Weights of a small GPT-style language model, trained from scratch on English Wikipedia: vocabulary 2048.
Each number is 500 + 40 x the weight over the matrix's rms, rounded and kept within 0 to 999. Layers, rows and columns count from 0. Numbers have three digits each.

# layer 9 attention key, 128x128, rms 0.296, rows 88-127, columns 64-127
561502450453442489584539529504421471533507525531465522503474532487506582517533488506492540486451474476493502505520498483551522590427491436516489498466500509615517475495481538508551495523464508
487485523566447417541497500535493543504521476516521396552454485504507531522527476399513458449488433494448518434523484532530525508434437376555503500481543574406524442529560540480523539474476477
484512494505527483555570529513547456489446486478494458436508431515545574523502500500477510530535517451449533522490483481546546582471514486484469563502434566485522598526483462473502480436528478
405484503505513471551474465513532583538483442548473488527531499490498495541481492469508565476457480462534507488418491500500532466437527522451514447534525483504452522492505526553495495502493459
505483541492537504537497490525500475444647466527496490464492539496542591477472415492512474457456450456488549417477498525533484543497511483467498545500526505525513500516499484556522451515521429
562470452460497586475472400513510463469472585534529529518546470475536525549569483460499515480536508440488459474520451561539504493523460444514487483447441523464437445523477457471478582444438517
489455507540569546484430465557572522530531439562454464445489496497562470501523479449576513404436506494452466429463485514478558490501599571551443575435450506509549498523546441507460508499576543
551529525520520462515488501484549556520567419457445510466581505564502456478513525497490472505470520437486496532538495451516508466496456535484447371438500466542464513514572521517528475478509556
461524480445483487450477415483505409462553486492565457586499484541521507375521506525499462534515543525533486425522496457515486446486443479529448505427508427481530540481476393496459487552505490
483520504550490561449439543475560531483502511521483446491564508497554444504536534566453492518427508498573506554533460388493448470465501525494487432507462483478466516500504456484510531510579565
416554517475535505520489528517536400464495536516389491510506547535486494423503420524493460512495530485528507487489495511565529570540497480507480446504531461478486569645574475481540491408441495
503533447589468543483541516536468424535549509479528457516473447453504513511544468485499583511429419468449509480493510495468457465471566435479487561506526579558501574467495542484499530527567453
539518508418552559520536463508541518444506525530509452518480540488511501429514497502418473450504555554504439476505458526496448528439506416487533525480552474490540463545426559549552516456506498
508483556522506546466509480535504534507473457537420519509549490473497504405427551594584462509523611503472474423501471474445568528487427472537489468482480555425479503525430468552480506580452482
449565526439505480464474487567507475489529514545436534525459489553539438535568542510514468457469496487524452532466492493541542481482489479501463495441480476566492479497497472414525493463485459
578467455497487524572468520463519497495443494497534491524505503480479485490475533437532504480530458429431557473435478489494519481474466503566438487488524557560416478435508435471464553504528478
484509417497537487523441530525465493545504435451556475511509563446504596558574493422475542447485431464531595491477556480504477525452477528459504532483477493517591539468499590460493451478536489
468508575474525432447480397477551550470489422545450458537478459535577511464399473492509505429471487569562419496499506465431492425485564534546437506455567506572474491543474359485535469508535463
518473531566468467409441459474495554504482491456469453430534453524471503425426516488519447451529475499605527534530499520517524471481468557465551432500448461508521532479532558473532461486606508
550528495494460517583535630434458556486505484489555434447424469470571498549535500412395514539496494469456552533522424512522511552528527502405473581502497492490409537436493545473509508489517460
638527493552454534540445558528509554481456508443540544639475508498467462498587432414456487514481535488501494555521470556478472529440478513518469590546467496588507468481521528524455512527483505
440461541462407535491484466491513556481502522501496515467483562446430456482514552505547391560455486445607519547450493485477475492477467491486453525545473553484557502633435504441515533487529445
487409546442521428528501523489516480527552528547514492474459507506414548486493481566448454420486551530443483501587519526491487393548494431527477480526473475527449561522489472520477418562473472
504604459470465493535471503487527495541508462470499492428498468439457483527465549475516499423450544488486522525456521425544523499553507508473563522435558545448488525400463541514505533521535419
503533506506498475445502469384599495423457412418451497444507483585531512504526568461570517536455530570503492508582531473459444525501475512535489455542460472513418448520517453477482500502480528
542518506510513521531488509492452416506519505464500479506422504480554547457474517460539447499441464590487570517465537431489484464551491480503501479441532505523561480518518404503480536568519486
515435535548528495462443535473516501523405423559457527444469459492483497512480435526536466436520474500509514474468484540461558538475557462499469506520521569577530552495512482469505547507469525
473473473500553491578519521604513480437398448549581511537489548525545456475501489499554424447541561546410591548470466456570489497550468493451443566534421557523396521469497494512460502459445514
479481556499520568459498555514519421483482497439467459476476517564527529491438461514535532502524461526494450528433576522456496461513515457553532544432561474534532512465407530460497409517494525
436458519461409488528496600483561519488388576556386442559437447495503529541553509480515431549567488434573575525510534519440464509455513460524545516490488441432437464537487492492479493447549458
488510474511506458594512545561510508568583589504519504546503463490485486509540525462525523420517491514530492545522515526447476515536549482504580493424448492479615517487536507485438489561568552
489448457514406409526501526505505476524487583548502456509435574582515480445472517469519589472500489480482499479462458503412556494497496472447540493492483499498540545504510497501499449532504501
448491543529435552420477487497545487514533468534455458505539559536438491439553537453506482457495471493578472521571513544485461471568428533575453495526500440435510550466454506582534467512507474
447549456552433563502473501468511538485536508530508438545446527449504425472490509523532549516353468450584486554478512550485529479539488422524452507490542472464471499512463581416525548508506473
465560470475519509517517496518491525520472446473494524503472586511440532483582506443453467467523546499515597535482529476523505512515455414514536560506520537517496484479447529537524512506479524
454417440474501460469527560456470493550509579516489537478466565484497535471574506446508583550548545460350594538524567530450552466512453546484469396489503438479578493475459486427433505491554545
545506504486468495506581526570515463420451585498487464463454505549451556496488554511512471584519483514465453448511560480436518372508550555575515525507507457504444507477482542488496465545532480
590518481503540458448477507463490467448545513526587469520439496363472553494545478521498479445469495512430538527432442499503517525509550537433536497438528531514444490497523495521479565415474515
425549510471501443463501425528497505425544505547505540455499556494471499503447507493496470441470498514552511507500504482507453450444510499506543480502494501520518493502494437447504485522481540
464511477563474558465522409567510470540574507549434504486489437616475502493404507519484453530406510496500486463470532459506533498526485575545530588524549504447518502437452408552574445554536471
# layer 9 attention query, 128x128, rms 0.312, rows 89-127, columns 64-127
500452451508521389418525476524484445512531489487575521575505441545478482556480464478534481409549429500524476445467537459476439548459515430471533516462427461432558457472558439467463501433482534
446465554423465462489515516520560459521414493549592560459577507564561435490462433488573496514469462510497501516471482504522493421525541504480466507487570562519495467489489503498440497532509481
466476487435477533492420482497515492542504429514557464574496550532490499555461516481529543527458548445471544514467505505445516526525519530524555454501529505554482442484495491495470421496526497
428500530523505512460467434483525418499472466439525510434507467472528494465529491553499504486479508458604526535467558553525552563541490402422540546503503527551512489547524419473472448473502482
521483491534495441603566537517485484486479588406523537504533434574467560519498445482548530508501495529501491502499410531564561516489508502511496544475436500474462457573443504507465537459480521
449528468572446512495499427523498486510509474471567525465446510482526453575506479592476522523499521503473488476516508461453542532562504557521447522484556524537537447464571465516580497452451422
410574513501477547461510513477524500504490470515436530511431462586480422456575484528431568487543509424441525543577541532508507483504446479471493540502502489546582518471521497523528530480541449
497497490448482590510512449502516562455480448450565507552465482490508433477435536512475455475516552444525496437527452496454455535438493549587527513479500480389488573550496476512523512479451442
468539486427479478539481518452526541444485564519448519482459487506515463485548576510424548555539494470438502530541498525490537527462459517498511476513511492491476506472553431474430539501468487
477533449458528547532514588516482470487490524467554545439502585568475468490568523513443543497441525526513516540473473530467546566534482491466533500416533445493456516542506543463511441437548525
461497509522512428441465530485474464581483523550492464470608477425494474511492571489512485492479445509487493460452494583519457548428523523545511520483478489588509535544501517467499570420473477
516542512559511456507562434462489491504500427555523495484491513516475483448508512495517471494545492508531463551547491547523584574474505397552536484511504460502504531476507471553479423529474571
453523551453508565540549494508500499557489476480516553497475575486501485489521531588491535509528475446478521474528498404480561562582473435456494496493514459390549514491429488570454505500446522
555509481500478479492493455528552488474509479469525538478492483513598542513433608498491542478411520532426469477518429507488557514530489544488471496438521550518495533502485537406566448456421493
505536555484539496457508454506548463534520593626481538565541488501482527515487515450572540533444484533492496430456504449523553527486562403507579574569438512527528505494471432519447519478523473
514470522508513497494520442521546526508506488485534483500465473519458508470469485445529511444458492512497494440473505491474478468500564443526522475552535491502455511552549534450461466519559545
459488469461414493524483461480510525396497474473461507580479488443615457476529455518531574476490550547514410540484531538478503516565499525469473585419578454473486505522455455499534463450529463
553514507518506497432556455539448510439481418576509503482485540536479471456576489449516423470531554470451464530514447457470450479537497533439480544506541385492544507451576537509484468543556512
492504471514504462458486535477517432581482488521511502454532479584530583436486470483541439479495419523555452504457534531465457477361589429445501552538527535561567520455522528540496480525518506
546453515540474468440481447436522454543512529550466499557518468521565568553516471493506452511467507485512497508423517475443471540471527478512565425561541527513523396513508547525492573552505490
479453534454452420496550524536557544473476389435481482463518524489548472456509475476484511583447493469527487536470447486510528540566500423439507491511487525422468515472478563477434527497580535
465481480479479482486487579543537537488519430477524504487439470490525461520453447553512553478499527488535502482492527535501461501530451519469490491496474478518543517480465526447594473514439492
495475505451518473495525494464479545519541481634512479553499474502474554539458536510547465471554502515471445437483482476466534454515489575504552447493448532534476519403547472537502485535516490
429459465472486550529447499444497521514479498529494564513417537495519484436563475464409513512493512563457584567518492465540457435488449569549412520480514437505402516538501494491496497482494488
449552434585501514501444496512542481508536533582503527506429468493492473569384496529460556492478477497491510474380504474551551528470498510536399464517532517440569493520459490459507529456509512
518519533502487523500532472527457460587529537454495534532491590520514498493427468543503530492522433481529502537450509472544475521519511459454491463477566547457530514543473565499496531498513484
446525461496526474476508538604516518570471529527538476508501379483527517512475466509515480540525522567487497517435551481517458532527425516552471529509460591477517489529477473506538522514529505
480461481535522479555495481517470429508496490509528501435432511391523505463491500581520572436469464515547467500477449546477480561490531530562536533481510445505405507465519551478593455551527477
478443459501467444448521532517573544532432507445511455475484461483507513478567517493525469550477440516467565528517458554451435429448501470519479585445581415474488550460465510541402461530520491
495507434475550391438476526515519524461543503535510552499580439549556446531408538493471561457503521472495429474457443485421437491421550425579538518480471462530507528453569485524537495464501471
426488525543517438498416513476541414538506545533470486502525585438464453499500508515553467398444411529527507447432440465496489562517512483490496554492517526581477471473568479442537448505500547
477474488487503535435481481512498510498536464432470528424507525426484488479504482521476553528547449488451529547592520445571482540504497531447543423495558454506475569498586503521525493476438491
529492582476487507517514504498463598586562501559431483510461489466507554534540572524562511522421469446548456483509470492484498587514491433489501519450490503434474500537559574479455530490558502
513536522504520477482449495466484567538468458484527466484504506447472494555479464501567507503463473550508431474459542483468502535519513465570521490555476488428505514517542512523430401529579493
512545587502545461498505559497478448531508493513475503468450573519471592456510504506539406488505560497449550519491484480534452539490466563513437520616519493532537472493482524485457479498593439
446460464485519525490548572525474431472499591543540454488473418479507504490452496593486459557490518516500565464478503618455496428479494565553462491463541513517468435423491531460500487463496595
573501479525517566535510497448541532540575499493518496495527466530441469527517496434503505476535507479552463545391582476393604469469488529562458523497399533510519527462537451461421515512443527
537499483484570485530472477511506535441529455457537490450459539501511490467470545500488469552534527505559542560516534438517537486511483556502526491468465494543510562488518524472511486505440470
480507523449542557546499475497450512510537519532486439445532503547520451513507422555407520517558537487468480470507428561453492569583509534458511508445563503537498490443549374513571582504491504
# layer 9 attention value, 128x128, rms 0.347, rows 64-127, columns 64-127
523452503545482497447468503532554515449477503503498525552502429495478506511459490454557524553494541546508482481473459473447562543487508439470412488534495499545579443498559495494532468550486529
489458517568458453495463476468528543562491569471534477556484473460473515551407424510510549521542503559461454482471523532487497547488445415514459453474538547463502504559527561545454505488429501
411566454571550468485504422517485454534539515436520478480554524527481436506512457472517538457524416532528498458455572425444486497520498538497557508544518457472489512493477471479476455501542484
531526468474546535490460469443452517499534502536500499521483522561484496490479481513547518462524493487479491464469520505490498553515471497489483554486504517513463494455470462514508550479550527
482531441492506472543438488472507504529482438465452524532541525501427450528528498499521432526471512505489488449461515464486491446500518444491549504473510514470464509502552487508475411514498461
473563503472482432479474509460540462475541494473538482460434496550603527495503517532503497470522536509546515474578512430511490488575483544508469446492523516512541531432496550492525497564513486
576528520419499461441567514494493508515456461492456511478442551491444513495480503462500495475459489556432452495490520553454499565521515484525458470442487492527486505509517504446471473486446529
501431561561496469520488532506576480513454484475462570550503529544510543516487477505467529557486547503543527474515520470474495524483463498491542499468500489581514455474562458491426449503470510
558459511512473465515552505485448548480501437514468443506463486523569473462387506481474536531570538501555535501535547500465523522498470478474429483449537544552452514515551514583504532462419519
588533496524501507489499477483472493487538508515530472509468502497557512440455515479474429560481506468487567444514504554555473544553500492466535531552464468491514529541500516506552499543522467
558465510540548457529493484487496490514450510526519552519530567520531496518458550489554469484571507501529495601545492456463536486533497551442458464515548453501436508462516531451478516510492515
557541535489522467485491469512475494438505527538497458497527521504427470517544492518469535481509476498524489470491515471511535467505522496537602525507487496512467508561570539511489520454503520
551466464443541502471512475454512529495489479447616492502505421470493555420531514478533512527496518458458477509541455547522511501504499552570478462531471458491429517519492535513455512565523458
519546411442442470441446476572499457518496504515526425473462519513575541546509496523493504431455552453461507501463486459494513471577508488502497462575521440502502547528523490503446445574540484
545472448373516494561566483478469526488520544475510534486462473425472412402422457477445515516485491531486487461535502502509507549498474550529469494493465535440552525561546461588452571443508456
420460469519470529506479503457502501491487461507476504501506509528632487592469466525443521540489560455438351504499501475521529458458527415469430462418511523468543526428447489479400473506519554
458477517456512515491484482527510519481461462515513537540471528503533424477504432456407469415585536512479517478422530458519539485508517475600472539505476490535482537541419592428508461522506513
532525497533503551473533506490439497521461476459483454528509493427523481515474456518568490596499446476477471512526513535443490480513550495527453399522470575490487545481410452496416549538449459
542484444471595493489540492505452513532460546537482520538540394468543471482493512523528510552471504529527408593483563562518507513455446462607517508558490518484494486470529451486512484468526481
455529490510519475480535480479527459409534525538535513506508463499509527487510527495485471450496496496491552561482492477505551474503479474512515513513433462479434513467492532437546498493485484
516495475519507463493495528529535456538493495528495433539440521504492508493548496469520483457517497473556485472440550539491464473561531485444495492525447509473521543451436505482506449522538544
497438525474481563537413537513582537481519495546520484512530523495532485488478517492508483487481453553496537566499480547479488502459468477494545493573484591540540450500446487440490514443555549
520553483523494429510480519488477501508428466552484479475477469466560480448543513526475473505516499437598500526538524490504537523491507506476485523463460486510482499577508440453498502476463538
532506497563507496497569510525482515493562490456523332505469465504396523534481507527520569542483483519553527513482503462484458523524544520439490491434434543499482491528457430449465496473524460
490527590617433564453519542457523492440506441548473487474474486532472566549502528462452499525450476526516495491536442496424466528364571417546528550490507468587477463506509474426507552452488553
518433533485526500464534478518544462555472470510477529481450531545506443462452623462514508503479545465483451497460477544491545510533508549500513452502587523572436553474546569525409460472493444
406571482532454452520486501537463474551524533490516488492640508393565457540444448463567494472488564506530508536462517496532512521537439484570549479611578370465476537457569546544481496548440418
480463414498451491520449563454513477526467471440442448554575497502524536527463544504431488546454536518469481542507390477566483451583453541421508579517538507488445573540561567490523505561498611
585445559534483490480544543453497548541512468531537480511488486493511563546497558505449472529445478463482438589474473567470467496405512548472538397434568444503534428417435506437473520495483567
497479509533503504459465491558512476445512463523480413484498473510547558480480512443501548515456521507527427542511551441498524518515509462535507435499519574477538514510494498506442469489492471
463533439545460501482442477628459516440459564523572527534484494489435504479545447522579523514476519495503517511478469527509531613507502495476548532541421496469435460532436500521510454537454531
501447488477491487506499488539507459491494534544475483531516562473546458501482493447449487527536484527512515511533531522496513426561483529554527492551446514522473522529468542510420496554509493
458522512557498494523522516514497499488451520463504515486513477515570547500471485485453430515473561468536471495509507510498496509429498498515487505486533543507493516498576503487513481512454453
471599558524498504451574525514478457554538492455513544491477539553519500529514492452467476396473481493460474535467558535469498515507466468582468423516487475510454571460520540451462533493546500
501517520494407461473493519532494555490555483583525433514461450451432551507550489503574570470551458497509482537546530528519504531466521495493496507544473603445563449480469557507444532510441558
497533569458533501551542575439481542508482438495498552476525541551514522569474513581513463475590483493472533558515480546518493497517529575580548462519523534507486476468494528464533503502486489
490554479496486430482534511522507504541448487533465555511550509498518387550540450517498521503480466491478479515462478487447528462498513536512464511498503506487497512542512455485420484523493514
445572469525556542537465507505457434489509538594460482535487537500452441541530468503511466504501453454502495554563501483472543491471524541487502538542436539433507548517514505499490453477545497
511450546512519466480552490506565541503506454521473413507495457521547530469475540376432530443522561455533450493501481520513511490495457426569436479493520548518438570479568555488436491529476442
467589556512430473579541556446510482518478447511483450477475509551471475525421531496535508461516482494538509540538504504499470453537481500566430553552530524501567626447530537456467558450485493
479553539491504412485567522460514499455456487549485434519503498497536458574515542460465487563532505537567436447526580473507493502535549453570496512482458573548501469481532452494498426536550531
415541485569509473509621523525512432456529513543470481494518529511495518571556466463469501459450517451516490494503542489450508483483492564495498521449494412477570531487523492432458517530465487
526454444434526530432524453538411557505549477505514490499406518526538578452489495479551480513458413489476444408537502560551518540516438539478488503475490602454457466523455522527540489532500490
553455446517505512526578515559466486529482566495468549538466519522427481492487460505528446504412543506466497540481461445502497474463458413497524511522467535535491456571509480485527455508465556
465465479510531514494476505460525479571483549498544483502465502517500557519493492463437455470544541467447470490492459571491446495477479499494456525565534481499396530453486556443605478529468537
518459550532531460478487546478532547538487520553499472540458539495466478465468544468594520534560476467518492510503465538451536514474465484510495488521569424573532441478426468477525481460477472
541517457510453497521497521532474484584496490516435463501484460514506490563506511530557536504525570547464487552494565537492466501593519550522493487578538491498491479479476448485533435527429506
431580471468404544463574486509533477341500484564516556448507583552478471584539484509475487460393464561505496458478524567520455507521512562502546538429440507501547493489455533426444512513476494
493568459515565467475486516532433541467458465521534501503522484472536493496509495508511483536527493497537497522491558524466494482543496442516500506486453456496459484476477539517499474488514465
508486506432466488483467532397460515473396496515536553481527536478516479487498480534472527484517523536468456504573501516455486457513542488526498481508532570482459507498524475538464565528454470
432540506534509514500517449474460454499560551494453430492534438476440465491496517495535507468566523501513562539542446444493535462532495449491477489487470476508568501455475525575536474507546465
445431440428474601558510470501550519467498511500460559520539529499378476450513464494487495474498453511470541528492499473496490486450442508500513562572453499578564546572470492442465495443501475
473477535534529540512491513400496478513513466502515560458443461591446526510542604553523515476580463500416504518474490467521522522577536584535545493458551515495434525539454491483568435586500489
442496528527502538520544508575457494488541551475525367522476460477466486399480514454453484494522466475483496521477497511514438447499548483509569497504448477510549498517419528567507534445531570
470497465481551525485494494521476515465520523461552551454499497573522511451501528545472500509460492450505452512559505454534541452441509491514535506455499477559470492510446486474538484506580493
453478515557544494507513467467531488552533505552511441495485470513431486437501509466495520446551552459481513486496509414525495527528493440495492582492480456528461505517475494473497487503523500
539453463526560432486503529477484489520491485594498515548480476555514510445501506540528470448449538474486477579413512443467497531494450442443480379442507536594401513481554521501517430470473503
502511470556533493505512469526464524485484525471536496533490511448478538533515444510446474533489486483512537464494551496456430526471586534418483508566497510491439541515555521527477536471478525
474433497518534496490514487549493440429539515549499499525476505464484578429500449439535431490479404420508516493505497517441526533422486491497460490484424507497506493470472551578536495502477462
502547480472481497412507517482514488508520512405547575419558514472561538537529479486498514454454583495462473528521482491509500515567479542514508464542520403514474537482562523481485520554481490
540474517469517540487509530488489534616487529492461474522480453494513509460543497559507503514473530502530532543483511500513502527536472484568474554463594467533513512517511481505472532481515502
468414474546509553496436513472507525541484543462543559546455433510524525479498527545466513573565481541536598472469449490508527488511517438407466497491474455531507431528518525486561447442586571
465513520507531491531539511441560464456520521504463484481538502479464382494543497539499517513513472491452505493408526462503523472531571551498452574483512467598612560507432472513576478481541561
507506439556495569521477503539466478553492450458493500469521465497473503478520487552523476528444570543469499503488563575522434520518512490455476538508514431502480468421529480490509525448485515
# layer 9 attention output (transposed), 128x128, rms 0.286, rows 64-127, columns 64-127
431515480429537558503552480488475565540433488534482509460480568497474459495510500533458457448573514472500518518525503474479501540459498502478567518488495515531438580476464477513480488491463520
497501547557547511431499455573496509453477483565486444449406504544541451474517448556448526453525496509544493562519493468454500415501519552582513470471479485518514503486452496484527477467492514
609472483503460489545484482513495506441532477483508552513455470483585521522504478524514548566452468540551507526520504517514476508529494558474568541485503504572439451559484518449544554492493454
468477479519442475572520472528535532494512507565510477542519487480566459454503517463495503508520453547526423549494478494452489520586613496504508474538443468511543496594468538483425429472412490
501444583526515512517556487514522510498512523502477530502500403446504502488470568508426468452475444502545511511512499560496543518475507509499515539565501521476505461516438529424523520512528523
520488480546455541477550524473468466504532465495491521581546545529487504544537503502501454492486449510486406512482468508520521525496506461456527570533482502483417518462513510520487525485515548
461429502510463424523469509508493526486475494505504444476524516435509467440502550550481444513570573492461444477518483455524479478518467512507487521501503572462538498554552474553552485514510458
573493502529526600506483511514473497486538499553533512489440490485487462543506467471500521483598452583408452541505586464497579548584417477508470499550476511500521459533500493484548503516470550
387441527454578522462548515549495481473556534527523443502462481427432493483471524475540479433536488551436441545403412451523504555534514508497491588563508502481510505497434423423521512534482495
523489491380487523472522476496476480552444450540549500511498507505433452450574571533483503488495539569490458467481504495491522482499521395457484479486513524516535487532516472484461468492564410
497529536505444555412465578501486521482548433433464479403495584504522487553522482505546518478461514497420465418476564456502471560496524458549474531470482517500524451498489506529552452487503525
527508488527510542510512459493488576519431425520511470513456444489543496460488527481505465490483503544500541553473512562495433489489436540466436514482489424530531434501486508483481458494519489
502510545456504446502479530485435451496552499493478555492461504549509506479445593570475466489499553498489547501470587507555470467454510455459536465570629565497579470505563441504542474495413497
493411523515494450519556522430485505497511482454480515538482534561460509389540647499456481602565459534534491474527509540498587476485527416486421486618528555479474561478499514492511559573491498
462504550491540448388471547508471492457435500503512523521482402566525533500474536495573468454485525502459530543446471503565474466545580539511485528488542455480558465527510531486548482540531476
472484549434542519510513442440511522459570514439529536547598535512426535531558467492389576488487522370450516479584474527376559484501447539489563465483527509532525525409547523547473485478444502
516514509518489475480462519461440501503469488509470473449528492463492502439594589470470489605439481450468472476507503566527562462455412535450515529470551444485516448462476512455545531521507464
412440509494512428491495493543482493453535567485414449517458526493505463531567513515482478422466481483450512499468550464442582520501526538491587474477507456544493542484562546482550477507624571
473504475515542460518459577493512551471555476525546497478368514523549505480511459482473468529514526506420581412525495480476527487481535546494482504519507476452497507529523519527513495479467532
519492415553483514483441499420466539517489465514476491466496559515473536530580448424446521537494488524440500474511514491491508484483489510479510497464485562490508491480528468531520525489551484
482522506553485518509512428447494517458427454536501540555488526436480467522566514527511540465495490485543505499510566512529575521487528501499500526479528445545507468571518517484494494487543406
547562435556453531538526450454440530508508507462455489436558549527506490519447474506483547472546473463579486420476527507459529496545507509495429466461446481443489564508536530554545530520489492
538488467528499490494522513479537481468490482500521510511469467514460537498513535470519495528497475573467497445451547490491452499434496516539428546549504499490503483472492544542551521485531401
483458520497452508481480452520473512472477482540478526525505575490501453504515533538529479473529495483515488515452440437491457526601516482486522441514578479460404500495559540568583510503526485
552493460463527532524538465540594616576527515517521451528486581463469442506504511496511489452543508429434418455530478471522468471533417568414536487529448520445483535459513452522436496458487476
481525504530505476528477498497497515421530471504463580458556469462541449506547413574505490434468554503516540487518495469548518510508425451512439517598468521468519432514514495442494478552462574
500438486435543475489440539488496460569509439496528554483495480541533496474507445589504504540431450560548484414524527510573605537481589519474550497464478514542450537484432516442517597492575512
492589548474514483506540525505519520533557429502504522393532471460454505517499491510562515486519553507526569496546483528509536518428430409542500461498566465468475454550479485520471513521492445
475502485504505491523472554499555491524529560427526521517516586452481448517543516498484535463537481474440473360493509440444478470477508436574424548500456487440550474538567488542533470476485490
501506494448516534517535478463466556516521519490507542547480561532469510519551512507475445553514505450437620497481444461442515499532475502419455548513508467415500514486542500474522530460527540
432458462468491425514458453420460540511538519559470488498560486548552509431483461519483503518545492552566529478491544490436503464538580585496486567468550543553537529462487512526553576486495482
508471488525565502501446491455458440536555470463447512424515511501446515504528447491534532515488520559473478474415538507449526508517469456473487495480560474537455474485462503488546515508504517
472463512478468528465528497499537449541517474534506555469528495480451475502534506546477513543489478503509462468452457423493569551498483511499503496524514518456452499438487560475494515501597551
557462485552475435496453497467599515485519509531490469533477538431534420542547519533479527530506515411535433505511525465539484445487491503427556450508468517473582454544451496494488502507581533
514477514510524556579524497451505492534499592516499400602507531552614528502510444516524464549537508484481566572473583508435547492517540568528502505427504471502538525487505445576510482477516485
588487537471513514507435569547493452515619517488486458516570601522544443473501501533510488494452477509498452513479548480567495528516470379480476458471513455476491540520546472559547510491471572
524396510522565512517493496510515454477487503480518478489463462460491554511484555475535504523533507489500522509593553543495519547456436482531511484483464433521448495532460539578556533510557538
506493495531440479533489438520491530541553548467505506554510435494517495528522455487517533584436590462472557490551544452492493498525514487482484489476489449528536501490473541471539512554544572
533523550512532546494465479503451502549462507536523597431517553445445480509461492578488462510484516468510506431500537440516526487542499477407480474586512535438527457542472443451443503492522533
505497491495541573451501525518549435491545502528512451524531552506569483526554505500540498484513502438593447462524514479630536602467487463483569465493470458481483423536497463475510480493555446
495410532572543482476516486506502483469483489450513467562517544482477464524549455532496501506491558580429467495417473572475563520583474554447557508542565447436427473481473542570498545456541526
545481506527494541576469493470509562540475488474540510497482504518478503549600547488494505584447515526491461568503502478551453520504529521606506466575476509511475471507511524514572531466540538
475543543526442397546504489549514470476495518534517426494537508492464540497518507541482471496537625496506584619501443454437441477508529505501528563515531465501570517530525530532538518421443524
430497510486504491459474565492589559442438471514475445402394502494514514477599539520490549575532514453425515491526485507442519520514508511471474491444526550469469536432453554518486500507563494
481562499498421517483500498508502531536528441529497501425551524425516431486507537554485471595456476492508466493519550431452545502460475543496498468526538527488571535571508513492410519481544512
443515474506528547483518531537481530499527516545499429448511483562538495514489418565470434514459524578400532505524536434499472489511538521557502569556383517539495535523604520503555548473447480
468465478389557495528480484505492545483575484515586468421531509543579498424478497498508490536525454456490507475457453490473459550459509449508502505467517456508445522479487460520486518471506463
540394526550506393621442485477462559534499485498456454604610513516485493451508611448496433427516475426552482502548464501496504549526509584453463526511453442361470540517567509527553524442512511
488452465508509445563476501479464476504542618548439504509481473521437533491459510505431529497493463552439533459477488466542528498526527534498522502488562518533557514551519460479511561492463508
469436538515549535518565485520501455448538507423512461558461455558560546478461510516526540528472468461449506485500561552538517499497477573526520504518486478478561492497417476485502477505547543
481507474518526522513518495531531502543475503491491575558497523479507564560538458502470551530464472535469507488535539502502477521534587509444551548481542527551457533453496470439461502537511575
504528514535499500512516537514496537481461487505418482455472435555604543537495565443532480529549520492572555499554517510419531534542503537498474470461465527438508432503487530436500502477463483
584514526462487442427517521536518448483504524463533460466522502517583442519512423449494474529440441502568501567464456539447303453488473462511500531516540455490526422481478426488451496457495521
510512485464487502513475470451542596492543442493478516493458550448517454507513435544498523497471478511510530508473487503504476475558506529443477487504517465522494432478601482465456489479503436
544529526508447450501469508527496518512484548552455505551520501498513553561461481391509570533500548533427479444576436536472499528536509530430500535535498532526502519497554504525500547537510555
514513517457466436483475440536512500484435531518479534441550463509557476486568471512513559614413422535413496465471471499509434490529568540516535411543515529480470493525492538501515480525472497
476499536492479533476512495503489539459440509489524534468402521460506551554581487495496569505590531488528579475530533560474535552558533491578424520545482551407590468520486497599540540471534578
486484480544446460495505484544502531451506551501495501459383495518585475498573511543532519529460483561481503522444485546477506465553447516580463443483528495516480438479469549538475460533523488
450504480529489495534506487525494510495405586477483461487411506509458483554504478485544488515477551526515510585506546457475529476481556489533491518460455532535575509479475492453466493458513516
510477476508460402535506558494485484477522430448481482527488526593472431500521513523487449544475504469472438436536433499584528518423482416479529460432468513552528546466489538463459537458538559
460510429500491471533512546498534483485524501487511533484478432556495433500458525555483563509499536528454447484461452475543475502509517545551513499545506529526443478568520551467533466525461515
504606475471490508404519478508475511474513470539512460455413505461452514538479414487454547430510508506497495535481479485474467450445431578533484476539551515575484478493502515480496478518412449
490446427480550502518481507536464535466420513480485562513542452543514501579479520454494536487421494494537490579512450588487419550490491513558617465472490469534442514469566496510405500507498481
461520513417489455535499501480544544451548550549479495527526491531561479455448529515510504401504446462495511453432397485527527499503530527580510429511512572483500533585511518453436478514484527
# layer 9 MLP up, 512x128, rms 0.364, rows 0-3, columns 64-127
519490547385440546489488434513443457505573556554609469487611513431507484412481548528494460537519395484534480443534494520510449499465507502554515524517490487477525491505506475444517491518524502
542483480581595536495397531484546456535465492384532421538442456506440462455424505560462420470495429534452525524551537526456567519529503485484495537499544497528611417449502409539542509535595523
477514494495526553489472470448508502486554461519463485481558570499528486514504453488515524507481483498496476479518463510492506493517508479480502499491515464539510505506493438515499521476499512
468502486479482518476564517512492495497549479518476481531536537512530499463498534543534428456559483507461500468496506500513480463495541472471487541535457571456441606475504472454472501493541483
# layer 9 MLP down (transposed), 512x128, rms 0.32, rows 0-2, columns 64-127
477542485559480507537521470457495459536464496435571512434515539496455467486462519519506465455474526431515486554498504549390525461554466500465471531604475520601460473481542470520463470522542497
496511439517467509456463520576532464474433504502446559531482532586467468463600463405470530518536423496565536534493488436503514479527527502539510546465564554559500489503462566472527560583417543
554469486543502522501555490520478527567529526469526477504441487460466542521446503481506464514470463519575502486553500464461480488476497476472550476528529528471480456513460498425505463490502557